{
  "norm_place": "pre",
  "positions": "rope",
  "bias": "none",
  "max_grad_norm": 1.0,
  "schedule": "cos",
  "dataset": "wikipedia_en"
}
Each number is 500 + 40 x the weight over the matrix's rms, rounded and kept within 0 to 999. Layers, rows and columns count from 0. Numbers have three digits each.

# layer 3 MLP down (transposed), 512x192, rms 0.168, rows 4-75, columns 64-127
479565427497564498515493544573445477563517499464529402506553532413517502510574519468480494439476531491505501487456527499430490539461467472431531520455511541488548450528418439479484476470485565
483436513527506455462449467491444483504537487528475476439503478466546545476502494415577573452523519534505555471493467511503431462505554539535550533548477438401461434502562501468410536476556538
492498529431551406531570544386520497498498452491490457457503444524545468496553424479487478478546459494566541528457556487519465510572464430463500461487501493528504538557437460467505515581489507
439515519528527501547434510427412486508476525491629552491635573466550502531459486472476541541486495525483546511580520494534497521542480520485559553495514483408415520461464500479521495528476521
458539516460549518409527452521485508539493529379486473487427450506511567451486553491450529544494412537451480460469453490514560535436516447515526469448524498499456472555549452534533503537495517
524450493472481464452455517488513527450505500535532434443531502513502548558628537504480457486503529507485505512552473493452519488506470470551488463436477488442516512427503448430548482482443442
514602496496508544482517486507503534505491468516438489461432506518521489491446500444540503487473464552500563520541509504488485493486546480573544561556488581461478562493503556563539513491485521
543528509490535427540540421493445580404446527511456471451502467532490488512457503590472506444539530574552498490429497500500413558538494462515560513487457551485502470523461460529517455517596513
510501472536538557470478524436456528494511469512440524527471483484460497515519446451461480511517501496552541486512539492455542483471525559530449513584531469474470489451479585505462433513581472
523542454513546479505470473514447509482514568519533520401494591522488530529533559453490604543548479451483476459439445504560476484580489431519524484551502508614524531539508472491481479511492471
442439578492457496482487476572509562482570545534535535527441507432507338491515582535409479410569508429480535494469496474438477465541474513500509527482512544578560482531475537472534563484533441
566532490480473501513521490460525449534605517521431539498461529489486528423476438555446509553498584546436483479507546421497559523488555534606521474521469490594575450528601431525467529520490507
546525571544454479509546505606448507503536462511492533527488511463555552530570528482500492472464516527458491493558573542516495490437521429504492519483421454497482508517496526464449481515480469
504526510599493496435521517449491467533559508500515550511442517388463446541486537414483413459448570524518557429440551464493536495439481523468471529549490513531536561516539504502561469471616460
467443496474436507512488549446525529466471506517578512540553499394439486418512408484481484601476466484524475529509472575541563524532539492431529519456476516450476479465473548530504525494470573
426485453464485603571432497448451470518478554600458472478564489500484487548486461524497481463485477522497460550583543514503577450472483510506454398412537486518458490519464490554512500570541471
576491540550518482509486418468404527576500533548536463478506448465435507504458534441465500550564539578552487458515393531456527481462514497509480530452468497479443486461466492439500458524556447
501583498465509386551500524556473504566442472470506540471473500482566516472564533477457516563425531518577496483509518502508414489454555565488546535522576552475490495498521487530524473599468521
508515517439460488445497485505467442535511414485430537453481549544526494525458450515449481502448569501457471479408603453468536530517488459480553485517488419494500488404549494521504495508454527
460473518473580404466515423436488514524493523495612548521504511369437494579529447568536511448552469461466549479553561524586441483471476461544587501503448486453474465520438491558434499476493518
497501555491501573397498569560509495519537504551505478461462585450487502475444477590502469476558384519518550504464500495528579448535548533506535522446496512482416536589471516429481565523460476
547461570504501514460460559467489497472447497564548532494459480597573486540525503504512584537436582521542563554493541465449519482501496521507516471499522510536500530510470485534526482455502544
523528480545539533526524494495529438503453528530499496509468498470494528533507443492486492511496468536510541543420460455434533512535493475493435522495462505498500468543426526567457528516501520
483427489555475490527571409538573470519469470477495528454445566445462486428578496537471481527493439514521509509508446465502481496472552522455416552537541452592470456495471459518404476482448585
515477512502440503549541488451513498437500383528535442582498468505526487483536512533546480485508468532440473514443537474447554510553540456379476573520505577506587525497511494497466447499449356
570452478527527475475431486412524555466549553521527445517445537418449488514511498441601492438532495469521554545485544512537522494481550481478627605547537509482478464483525458477515472481516477
532459495422448520462525483498478443475479560528466473503566531459441502473495552503507540502440509498487476492510491520534520481409544437458504503480529527461484488471503563625522523554499492
425446529468475417472440365514479513488574600548496444499529515462506558506469540463546506492517467521515512454587451520494506470484527483520470542535524563485474511447460455583440498491553471
528568534583479494553518523566511501469485465514484521505530501493478445538504478623486496456489516477567520442575536569460508495533517470486528584463448508608464491493549458574429459437521495
518457533456463509505558508513509557505435462550509515444469468498488483486511524485527568568575488473485575504493507487477567455462531508552521471519495599511492516364523433509420470558561483
513514504485542489475512459478410528506493490519511378517481504559530512482477463520502515475480500474464464490470500481485475437476538455536509524447527485499460539554527461456493487534520544
439545518380448434504486489513466519502444475517565499556451518530505524483516458497491454531520455435478558418454454531536461504446508509554505520532448505570470455545521506475496516472446524
448498552488497514545438526467494469454486455507546497518529423452556530508524518430495516506451499528544509526451524517508516570521495484501476488543480532416522521463463528518549536507426448
508524438503378508544491519476476454500513459563460501533493489471474460558490552454471477529505548558541473517537506471523500473500442508464543535502494517473478516442453494460533481526558487
469482579532511422514522486484447495532491506517520525484519380517456473512562514484439517481521519474539454525467534494499558462452493505476465448527465520441489517482485510539521513503514386
550489490454477511516478588489445519533489469472530502445520533441552507471483472471527541538493561498522512487489527488496490517408536517594518498520488555468578494527533492489441409490532438
490509472483513489503503546522494502528446521513459554451466463506463457532529457454515508492462483498483524486475495448516456486505509453524497517500451565512466501540521550499490488587518496
501488485504514531551514499474478491421507465485543492531502452472470494504505483476465442451478547536501505549525501464526465455545529476525508425455489460519505502511524550514478504455508468
520574473460446493480480525435525522522563532485539587510498533484457508513514554473496431530444517544494414467565510454513528486539527500451555486554498470437488534451527453451506529521531406
512475516526446633600518496440575523543489460472469465486436483527529526500516509593541526545498472504509500509474547487429476486502549520478533455488546601440551431570527506448473555606511462
501462478479483541494485448492498501515464573441476447504496478545500491430521471475542438550495490495457467536607523527497422536530446439465514564476507524473500590518528551455518488527550436
461478471524482498502523478312482536422525506485517503494530533609466537473514543469456496480560557447497495517536534480493455485502527531526402474508510529489504516486531474500470519522497504
509463442456498521544454547446481580517492431434543485505502543438534511478486498534444504438465516540496452391524538483538523462527491531522529473506526457492472537527488490483507476501549547
436498466462497564529545500547431432553495474466534500535515520451558503479469561500436495507553455493478450566485559549466487519498503493545547493525466543451523571514514527498474454438566504
486527527389507494561514546394499464549519397533474537535460482469525479469385474486504427504485518531466515470496468450488438594580493528507459383418518518508498433524534499499501506476504585
561524519456464396469563472533448457462497484581584519431517463511516479481553509451485503498533429484476495453477495457507528447520543517535557610478493452546485490491564453522548443517543474
440524534532495502574530485497528499476517539492553439492487474446517471533470517586501455481537539434493594505521481450523524479493524403444441523469488528424506515497538559518479474496493463
566568533465519504476516506439466465483519410444476513396465534439478510498475486487485546560460549538503445550467547483516549551512493504493529514499475453555541442479455448480514488557502542
472506462515466481500537465644511521483501531396492557564471522470470489539533484499555501499468545481513476493535536503536541506493496495480539504441438578534513541509561445513482489525502470
529453558511436510474545462545453493441493443531545494493535481496529434515520456484522540563528546488487459447465503490508545412506416474475520566430488447492548495482412521523520509472470471
522459447510511462464603542609479536460494506493487516474550572482475528440460449458462540497521545450547472504513399432494429453527528501434440526477472479467516526447533484503439480505581476
564465450477501499553497511551564418483453421461559508483554597566504454520544518475518460572491523498480514500459493510506470471504473467517508467450527534515507517487553437511565473448532476
498542457569497416500530530510494473519476547480511484501568475504440480488556527472515464460567551500456523480466468483508500546567480587537513484496532513480456497503470510557500528500514488
466479501495542483458519464561540432504555544522591460513465460552462491531479596545495525519520525437507516488448494507520508498498513477489367527506524524517453507527477493510483516502411475
434545500496480490535522460503412480563475514497415535484518453505528458506557515506494575495444490495546561516494548492462520458499418485434542456512523496452530505511539462389449424521433475
549546470530512497468499506497512550493447500551482553462480516503505468584505538548548523370497496536528476470396499539469520490497502529494520536489495483456466475404481466488521499500504519
494484508512481505546477508506487490493465538588434540437436523411477545461548509513471508522572533506558509506431519559486449550469513546513482497548512510535466466476498519454498507553520457
512470511526475500541432421420530476490524479501503494491443454597543492530508475515555522560490496523516489508519458506502469491496543512547523491458577490462450510537480555484512447512456500
436548474477473512550486531496519449404481461499482372576543449481504591431495553554449526512499538559492493502567470460529498469464454476490581509479466456459467450536449517474555484517524482
419505501466468484489496492532513548493472496481535451474471506499538466543504495500435534485532510511550504567526497458546515468522462494544468449493460520531527588490520512460548472491511520
505587519482439503583480534737460552527521486517400526487495477580532462506558534548555524485483562484503495499472566524497525449466465511541507435544484472459528481485553494473565440480471498
507430429536478499542565587568507531531519604522491510470531474378475501475527488545477506492562455499467516520512470509490464464489504526472486510515466492499536491488534490472519567471513551
421459520498566505482494553526510534464502488503527502544549456413451451447476506485434478481597512603474541487484488469536592522518511431531555490547444421555541537462562497513506525439450508
459561432554527444514491524444486578472503482471532470528446491570475561545480530477520526417458532471538501452461497520507472488520540421485466559545464542495503466458484581468525538492490560
552554527444559472468427533516516522489432446484567492505472435567501520474418457500483532532504541470523489492470532483500479527511525543503483453472550519517539524478465390421486500473562543
491609489499503522535499503602479499523485506418487474571507529488466517526498484538462494570525456446517505454534555561535485541500464507471468529505513484525497477539509483582517484543391467
493455562512488521556433502504429518490550456530437476585597556477526467507528521374501530532554491473511515481539545600490496467510466570640519478537496509503549479510513438542456550501467492
551545518478579527541486479452486525466440538494495557509451482491431438491452504542475513495582524433512490522485475465465466506479530509555477486512456575492548552466458520510512502467549487
487506471536461523527504573592489474530511466517494544493489520471496592412487456447503556487508519479531498513456468475500495466428530512433453499492522487527463507465480461502445509506478512
486539507463519466626537511522553439537493482502489499473518424420492488403550529464455461531492491439550515461573483532505510530561469547555535474493505464551535479567508468493460502471461535
481518506561537522465453496459569471502497525516512536407494456503478417544465480484496565496546549507491454423560462500526440477513506505518496512478435460459504506549476472485488487522437540
462455482533479465513579487577567505552469443426474520514535485546519495548540504505527400514534543489542451565475561523519527527532544542505471532508571619571484545523480449496420460554466520
# layer 3 MLP gate, 512x192, rms 0.183, rows 5-75, columns 64-127
538468439458503543439520548431523521465507483439530495566502480580459500476509473487461444403442547490503468510492466524466499523502468509516458592506457547561422485515486480418549544515463476
488475491564476517489513507406483518540481503550537494427534473590484491393559502550503460501514516479553498497527509519514527502514468514439543484432457427483502489476450496496516466520375541
493528440450476501481508447516495524531550448494496498549485509399515457509507436519586512445441418445531389501451453528535417469453487431515491507501560497586431496541484504485530451477557565
477521456494484483459515502623516525467427542434421517487481547507481530488476543566507539536593567542517466482469510506566546454461498478512500450488462545497508540519518527460481552537500521
453521546499523561457556522535552503524477554494579546488465528481491515457453500467469582501492530472529472398437511511544461493506537578484520535495502516479479471556489483526452493549528511
458502556508554547496452458527491466518534488468499503552519544506494462465493497460536490531524475529474559568513546498503461453508522518492509578493494476465461521511513479485500538510518555
398559443508491490560525477478515547464466496435478474501459481521567478512502463458480559499530502493469478563449484532461461535495454547445548592470487599437449517513511485540483518477518621
449467419522484426493503528481515586447447533503489497546530514480517525480441433497491498533503488507531542476519504495459444592500521522532534529466497516513443472483520478484501508487567486
509473478501490432502518590418469451508478583532511504415462542461472501501488494490500531551504499472505533439500545562486479508520453518482506449541540495530502515547440540542507503452565493
577510491467511546508498532531496476545475444469552532463535515478457639519503424489548461549399586456484527484560532435477523476483477485507421503466478457429443458503494493473403435483487499
509487560519567498454485460542528599506552501480528347479519471523472539529512528517503498477416504531425500525507509557578478508436482512509479448454383503433513474441467485468520439553521578
537482504491502489422474501512492564515516476489581511555493504501537460527537507519509442503533502453456533480522571473485475544467488441603546446521471479532475523503503470399536526477468513
519461546449536422451557380547489484517453407581465477476489548535510436423405475502460530549514543523488435537496497543550485492448419480557473492481541562492480562430491495569463565484532456
525401471464489489476462497510528422476502542528503463498488455532474518440526465508453468594527519469488570521562506543428511599551535428433549516438491599460597552476452501477514567490410499
551447502466503456517477461541502490460466505468493469508482461508542506473435520507556446496434558403522504462463472511529478583464498532514500499544503548516489448532553425492430501523484456
482587562417462437387478501452469487512501505567495480437478537551566497458462450464506453466544450509552534475501543463455527459509503429510472518558530558504445503603492522476518471525567487
483524472501426493432496460526440489512492483426519533523529485550544563528540547498551467551454494535524441471495469543466433507509512486537569502569492591450489574462508481444548531406529493
480517446496563452532483462641530465392465411503534544471534514522576629489496447540552504553485460461446441503498565521524500446442463476469531555447412383501531544541467430511545449485530496
536406496500538492480468547547470542475502499535436478527443488527512528459515501523483469487477473538527486472466530517468492554528553446437434544556530482525473542440494531449517544551562556
551551512443443549466417515514509466511516599510496483573448557538485488510618514546518413557505471528499536496449496505587492543505545476444540540531534533482474463465561473483519512518516546
517446569530418523488429545509566464475501490514556499488500379521543522505462473593547524511380495537533624464536442530450552454453451478452479460489486541512466458475544540516518416525466525
471473515509496477528490459549533463522456523525498510518546488505521429455451402586550485548446612489560523521516522501485492559442463594499523443518573431586511476494538516536519494508522511
446511500563481479569526454542472497491468552613488467526528465573500569566447533531492556471515513466440408494516493496440510466524485492563503472519515524503412495533506577467492502434480508
483523495531534513496615546519494543497488522464466489584450595495538456528527528425466523455537481505452518635571532509497519494495475588489499519460512463480485596470491463491468506572573505
548514446533471456481472481423499504472540479543475465508466476530519489425421478525540542458513535532487478482483499479548518477412475490590487487522464496512512535462573445536449559546502470
537524476481579534533530523491456484430514451468448470495429504425515464527507475437497490498530509521477460527629507545539509542545525579470488489496510464535466559527472527458523532522610508
530542574428511489396524486469539495505414553507482498513516509504574507425471511528497561563489494466492482486536455406522557498520514452494527523505540580498497548445531510499448462481467397
505521507473556537475488517498491494373512506532481470547480497534449555493462482527524501483570508535513482526417468488446510537457476548498477521519453480498443538472478478442490539429460548
522505483449483491470451526507470470460454455528538525535475567541420573501502576473468461497497535494439415478457503524498488511519554441464494569493581425460526530591488570506466515507402447
523445505528486530507445490525500462479475604544499479502533501555432478450425506513462558510481492477502539438532496508498542517479460518511475513460501501538470417493558503537497526569463488
549451522554484503582562444418508485581458506503453496535563409495507404436490493481496534484539477474481436513546597529463499486454497531448488529471553453481474505504572500504509527535470475
486529462542536544547528528573484476546521482530411521538583556471504489500492563487527436393482466456444558431546488500531475461396504546526458555477529501518584503531449465507540549536513516
524386484524519551532469502558473464428500515481415534535458508453471565475544493532483559442508590442542535452512442507455488504478452531581402502501512468479457477479476494474453475502489472
488475530538475443455518483488476478442519482460454522489435517457521549509582505552545554517565544534524557511500483490566526474481566566560459501498514502492547458452485509428482521497533482
484449526449563499509485463537576439437464459453490504517510471494446498534516490519523502531514397469441548469482492503534513550542399540525554469471468488504379455456498505463480586472532527
490524510455490481535521486546477437584471413431503550481486469480517416478518517456515509541496498522559434478559540546518479515460539502513486532478477452486476492478428512539513515590523537
521516566508469514514504534529497483461520464462517553512522573525544486481476409479510510523469523474515505529539560555465544471479472507512491482542473489516481548510452559495404482448507475
534496536500484504521477527492517545499459533500425496473501509531479483472455451542551470484513559511479468537478580527524532529500477502557523524488527515513520459481476488466538465441447514
493514520486512461626459510514563505543500524476464391475453477489521517530433492557546448457504444489475492527513442462434517519461464464561471531472491482501516465578538493513526436479472533
479487563489459568443488498425477445532504453535466412542535469482506505494490530501563607492521420477589472476533444501473441513489450475470510506507534452534485582543462533471557507526486459
574519515571519492511501422490491554510477419434511499504563489593537504453494460519484501488598460484454472444525500553537528488528502483501464514528490504458426567531530489475521599569512540
477528514537509449503537491493547464518483503560494516492491436512414477505545482472513456481538533460523535546468541501407491540503552479529437499497522500486490454460553534546542477492471442
519515527447565516496528482494507515521430556550493357519518522499495544413517466549466503461595512539442465551562443541487524459460463413493492482510520452458494540486507495520455529512407432
523506548589554427501479552479514437504421471509521469569512535568570524565602461517522470513478529467526488565427547551522477537456485428516496501550434519465480568491509493519505558488610511
464517539482457475482490543547473486540460463567444504469517490518541476538444501583524474480576503523421537481502485485515518454544490560517444497414489475523489462479485509452484523557499450
526461565490507437479463416546490588526450447493563516449514498541541498403506441490520545481518542451508470517500562459514392543501449497530503510483514394546468480463487517527506464478417493
507526552464486510567484502517505491474410462484490476468521466449448480457521498513440523407527506541498526550518525582540484508426530558564468553522550456543463503489475411493484399499508546
459468479578447451545446448485412578574571490569488472567487456441525552544499505443460509507523508443444539538488547491473491483511423481493568502559395524492444539497480510536458503503454496
530511521546538423505458501533503484488494552509551471546514529505481580596505484487496508518415482497459476561513478500476597471511515450507544508501490561502496502569481536424591478446490524
521483482569434514569443484550461534492449539505452510518505496511515437568451541535555510495513432511489418548441536482533458518442444461480489524498495451486587505540509507497547503539499532
588498455460477537490530492499508499562513501495486490549489502497474465553557534455561517548482443513471490534508541515538452496511546498498506543443456591518479488490556526435502510441534484
505477478445438504531490446455499508444463519460499492457543521512537568493451558541485623507469502534509496477485440548496499486527496422549478493477497410484481434499460494497527532545532415
505435511517484518497474550547552497544462460525490527504498526439473550552499556563502548499536506492534530531475501530495540508482493505514476498395530568482415513490470586553451534461529474
516520490492532498421433514606558493429551514540507536490445463425471549533476583570441497471591454518492487493521469568524465519542511535502514547529507454461475491540482563569499536503504520
510448483371470492529590522483532540467512495494494478551533442518484448495559508517510523507507517504440511479502501486487563495466479484488527530481505525580532505422512434484508478463544445
543469536500476441559478501519529463515496556480486515516532524515480539525536474521495442511565502574533480513536520481523529501489531526502533473502414560493430492509472509513534445453603455
441505486467560469515510503530560499508487464423498530495532483522511484446367475547463549434437496515534561509530487446461565503555517404492522477573480474534560573439520532500421481471490466
544490476533470482533436530517464498554566510511426529485491526555475519494516488580503512491491492523480526543531474523512508482488544517466491535542576453498561547498498507476477485520543421
498545504516475449525482502536460518486477530418470463519474468445456476529545464469481459493541466524430512519483475533441492492522455549468494528547552561532592478544486443488509507495561528
536479533466452479498500433458524521493519479491477529465430495466507547572520492476439469525552492447462493596533465520530482497443505491559487448533381554555479570459543447477435520464530443
543512525461497463518444471581372518498474579504489449489467527431480502523582455540465508469446526474493450474541558437456436486515449572550484534503523546516473522544469564493503531540522498
458523462558455480536475458431517486478461501552532487491507536547443536531512504524538527483511466565517511520555532575482537502519510611420509522469497525520488511493491421449424453522545459
530491517552427509494501470456565558485498469489477500499445419525524535560440477551473511459440468505514539399499559490515485494506497470580490567511502537488387543442453554515516470502479467
494495477508392521473591487456502531507453476406497501511497478530451462491513482412455491441541478510461495551521615458558459477499564492499452538482477400560478565428532482504467588534409454
499374508473399431486511499488497498489405495545523474470443500527534530487431499505465488497444498556432560513501475459519521516521536537440543513529560536556434557456482530537440508510496440
534550488544588407476495515484586519525460556461529479451441462481542553515531517574523487518472449495510510535495484493420520491489434454477514528448465541592539507509507461494430518536545488
584572451470529501534490454511470524508566488465471570505414464589553506471445462567524491524478515487476492461512464477442527486548527510524523487430511553514505573493477514495497461456473479
462504511484591489534488509518566520578416575450574517440532443529538459544518501469488448456488531522468501477464512473431443523561456524551525519506511494435568503533510490493549457475528504
454460509533497533539484467460571481444521533429473444498433466506556526564559470533510484575536496526612566490503405538559530396446500554481560513522538513424480480503475459507522495478482540
474529473425485521477566429456509512515443485468502496477479521490525507531485480468517466528511480447508528525453516500452557530497484541444484510518545510507472506523549490548493522509586452
493488517402477458450559459476509512600540492500470536505511578505474532423557518474539511577647551522494477512495509487594503470512517521491496538510532540497543531434525528440493556461487434
# layer 3 MLP up, 512x192, rms 0.185, rows 5-75, columns 64-127
532493433547508526425449513496513453495469579448490549493486518552468499462518484480525512470514535460527517571459564431492478445423449499583512514513476477483459532483474465582517423530472505
514470464503481535437574523476502431437462483548525509529531474485553454475442533528537472447507515459532457562479452418460526533512498449541545481479540538444435538448517481495502560418462479
545524551468502557529567547512493507556358472587484470615506470463487546507521493552515538518491498470417488555521492503534508452498558536498501555490479489516497466406527531458489565501499514
512499483523464508488508462556483518500493514467536468474492511559492486551547553562571546480406432505553483535561463404518518454522493497528486509542505538536570526559519482505521502471458572
493427518479467519534474565540450509571540495468526496426543505532526500541424482458478521507481470524492457498486430544574428538552448502494419496493500488481492462555542508499490555472560522
493487507489521498451494441487477447512486499545442491575549465505484483430496504519534490463509505560482478484508530448532424443509510507483411521475457502399497447478544502524554579491485487
472518483490512510517462530451486541519498520438529520526475525507515430505451480432464485527524579462521422463488423569453457516485532536552513509532531504477499472481568479512558513551531418
565511530506546524514494504469494461527549514449537443537553537464508506480493538464544542476466511532429443491473537542595489503516551516479517550471488502510533532456499466488503482473497558
444490514516477499479510495503491493452470541574499464501478510487518521518463498436530471530564545490520428478524506540504530476621436429434468511478562482490520483477453532490536544529540506
483492493503472445494467415555510448507395467459457535459508502479538544448601502502446604488501488574496536501516502525523494481466507471455457493502476500471459461563526470510451507491461498
520536546553487556389515544512472462484513496450536458434446458544521538518456547471511554456481521418506507521549533479512570505461472509580423525517526501513488570516519564505534537500610527
479504542496506524555504507433505510497478499454501511550546470545433472505515431555502537552587456478435423500434414463504480570508440506514526484500530467501506516535440556424485473477463496
515489496464518519502477501485519562501464489463471437509530459485512468495498446586471578509547422480479404605481468577478508481550439478538526496514493474486474477481444477508483561474428487
493479433454490466519475410493541483483496426500524491428486438518453457440506455514479482552535525497521553490544449485511511482508554496589508475486503516452569483498493522494528521545523513
602489527537494522476551483492471510535456450420479484528451520578530454447529551482372469463495510424469604482469487511525464521555510533552511517500460521454498498558513511457465445426488525
483506501534443517488492529511595550429447583463502523527455470495490512548494517444537567500518475523504491618511500547490516455561478527499516463486515497525541532491520488446507512420452496
513522486517542569399476553502518450477528522507503565461491568524526506510463561490519509624469449531478504466503505490459535485500498461487530527527496596548486548559456523491568506500479461
504433433451492507520557489529633453467511469465531522509498513473522474483500557491589489527522527461502501511458594560488470489521472453481539502455526480477503499532503548470429492511543467
500471569527515564554552458535459495606532414527468526457472460472519477522474526527473442499516490439503439558420454564468533463480522477535561498411531491437550452534509523466540533422439551
517476527483466493474521421498504425546494478522494515508519419434463472563545490520482515524479548447472529522563476473515424523502483421520449546542486482523445507537536547421535438432514520
588547495472534436516468491431476513544570613433484479544447587487465452462506554555469491468466495565519506545524463476479399545489498556513533490475422390507486573570475517552423436519511512
555497570501521484479531544508505554508499494515498502460551482537542505481469470443533569505502568489435474482590563524486485532517460536515508496526492507473530492543513471411517488423467471
482459515477455449504492497551541521450481510527525506487490464552491505525449561528525529523495523413528546542486541508508555460562484496489466410456534449520529453569517495504511535527408519
475506488541558543480475441500480496554509504507471482483506495527534481451520501435453478445493534349471451476573558548555486481494497487618527486501562440490456507503496580506526473556526552
514509504452521518453540485507519513548509518467486612459508523499567530480527507490445521504435537464473479465569515516514494444486544486485485501489494468526461461443414547511554479490518429
486531465502520457466546480603535473445533457524500516484533487487475451488498489500485531556513554479486528547429426460494513484532495518506547420533599470389543465486527552559480473491491625
548531515551437502533512533480517509591550456532471588459483436466528480578527498479451446445566518534523506530461584466502492563487509523534492453443515409508470402478480485491539523504510512
426439499584438518588512556503544480542466525376552486436546507474546484500493511457442516461459466500497579422526496487523492477512553528558487517529612516540516462549546435547492441552471472
477521522551481524503504572526532496430460560532422508463520435435463490473487458528511535501520449468493519553572475468487556497478521490523512493510458552517456452497462515504495436544501506
503539505490440484465520506545477528451537464445492529567456528523589514498454500492528467445448547577553513506449457496496545510566468517479546510507497495494511558524494494490507486483500505
487465491478503561465518526497485467469524490573509541491501543487489575523564491531577506534486453551478412575478448437527506462535503426425491495507476528420477457451495537474463527422539538
514526518471516472449491432571475507462457605550527506441460562470513499451558480542519565524489508500521514511541524527509535498505533488497556501533495555604447473547590492487482473516511512
532524513479527546523476435534472530566572476535520483518554505493502475473459468467477557510543491479508521481498439493459443568520553517485511558520397469542477512491451567545500470541476448
476517530542539454539519525599481471494537433500502491476552482535494543489570511543459484462504513480574474505480529526471520523527545457494526478505475484449511554473533506489521517491564533
555542476596487534474461520543448535469466564565456520498471472571474506516493525571462503542498442508498451499492508466501462534511553506433477487502508483489472442531512490499543505528439506
427487470533491492545524519476538515491440541488475553500542502474450451503527508521460471501488570486464559537499463415535527448569574484527523523492521531497506517470523551482494486465473522
584491486417524433505502469455495503503463516583547515516521493431550512469472536465495478529430543486565552506507480474539487475502523542468501440420492491498557441488508480559532459513517449
502534544502477372509468550531535475483496532507436485547437501421595498566505484563592470513481477484492512538522513561512473559516525502489516479506541491526478498484539448488536457487455506
502442482483468515526518493433534520495583417534560506510495499494596449549522492468529524450503549467495427523500515565501467486491498549578516496543459478470476514456468465536490477495524450
476464480504440574510526459512428482504414517522525434443462532489509488537482512488494501514507472519446497516549517492477471529451415586427467527481467499525387498487476547463489499565523487
586477477474462600421511460434518498503534513559586495497477544470466520486477529432577497571472507454461507456430439476522508483499496562501512435451497461579446440483476501486468515496456469
461471478514531493522499538554494516548481529475527486516532508518510525459440553490434526470427470511470505478448498490559542486445496525502514488463508530519472440559491492446472520541505547
549484447464484538518439396539515533518547550441490438465482514489525481482453515502479504495503542532511486460521555461466538482532438461514479538530512429543530415554533556426560493585483487
544515449497436499482458452468526512498538500476459418474543487472435526459493457524474517539472538456505528500532508464464502470576470546580525445492521446502546485482504559501478491438495509
425436487503502510485530519526453442534539546405483609463546468540478446505488476605461547468482535484484530426540452446502500516528489481488511406470504536440535516508505524467445514496485543
558449534499461501473376470513416481481468476511402527509434527557513518443546438497423526516517505542514546501460580528547521521553578456472494501443488418543494490572501431528483489522481502
469457517486430459545509494563512519524458567545567506507490449572478475415445541417525557531567462467513465524518473497496512514533511531495493523470463558446464439511513493430503535485409511
512573459515520506541388495525389543517475464554481502595541486526482531478455477458482510510504543520494547467524520508510519518541465460510456444542532544494567457491515545514473543505568494
469450517497471490403489470457477446452500518455477529484453406537544548598518506554561497496490556492513471485487462509500589495453520463586510459527491537496512488517509527553450477560415516
520458479453557473426484493469476534516460523498470603453496528469476433515501511583493436537448517588550538547484493531616507473455561501549532529522503477532476525538562453463541528566431524
519459501512510472467454474441546497479492469523560513492490491474505506448479427489520521507498557493471438480497477580536473469514516446504467447499471536521567584418556449507495447431557568
475494481499559561534550441514553511508457594440605515528469495436539433515532481440436491527480531575459483490439495457530455459399516487538538525508569490464428551552544468508509468483472593
459472546522553502498586503532467505503457404487490620499516516485530472517472482508530636526530562470545512487526477485488434498497539441521552470573527485559516565475430492554545435523458427
451500491455461417592524541434489495528501522405470508505536469546510471479498504482558526508474530462435470515456497511469476526528510532481497517491511570512522519532448503483498436547551508
549504521531477480482565480552558474502518540527513551471494498471576461483495479472502552445526510558440411492537457488543515467453481467483471506455468463552524521509416500513489542504501486
477528588519451500490534592492505453460476551598467502554489539435451593556568490484505475495502486492524523535452546557512406498502479481497482534528458565495506451458451469510552493492534468
548466592508433500543508526422511487460476474609535502482517496450529549545531555465463453521480499476539529483461504602553488522510519549468432547445484490472473485545514470452503504535476515
535490464506547502497542505499519526483448532450516516445497504480457463516468426469520429497461469461494486418532461446393475492514555467552559539533496473470534536492471464462505528476487507
454529446549499496511493497464486518508498562511445566454549512449532531409486532525517524517501528480498511441523522494494477479476539524493517467492488435475443439489507481488508549515489471
477514508490434505586558505599541492473483499559523575485530552474522608489429389583499533488437507484532469511526595594539558512439440430419479495533512538519498450489475523518478460472529522
473576610512501534502500414505473608444564541506489465555488563457497490515573527532494494443381551514492550470518544419544529493568541535516436555556538543487460448618458513514477527539509459
561614449508465515453528510445489494479510545412509489459485461550499472453548434557497509464474498504517503610528462506405503421583531548476507562517562524536462476558498494458597495489483466
452520533530473512588494525459545532526543452420484525559437439460447473527479520494504465509476494537441499514524493523538532545507480411518450488463464472444483570478445554523536471426611509
504543486414533495440541537559567467497471461476519536528523539531523511467530453477493484500524490527474539560571501502451501465497431508451456446473546523511505477473499513569504537530551575
491421527467442471511509549453465480453498487553524477455491518489547536507460578561471509481438506550494557563487479456498500491493586449527466415546539567457483542429437484484533476472524442
541540456566465575661415533485465484537425483511504461462538471470430463548543543575488476414505457556456485560477611566537459548409441447501492521551570470567421501549490507457572506469480468
522454460549510548506520563488540501505540497444538543491499429501413511498504486508542542517431494436538536463553489492531501575466515529523485533539524395539494423481483512488605432461462585
505496493489492495513516532489422498527599532519474430541470506574457517458489537457479516543512497532472536519542529505494570500515556455485530548502480472468527448481502552571498414568531469
491496507553476552418475567490483532426495546501456553471552513577489510546481557493554528496581468455422493515452520436426436480516443455497541545576542535409479513494485494516559597503437524
499518531527490470513462549481516496457549538482499448512471515536502462471508522496487496486574486533503478495464477479589447453474482464456510427451489475491526491528491473424491501479404526
493494486527493462530506468549584512591471493471493469541554433429505519559440514469493462473562511497531517569551590504486536609525533416525492514578487577532553490474464496515516451555473555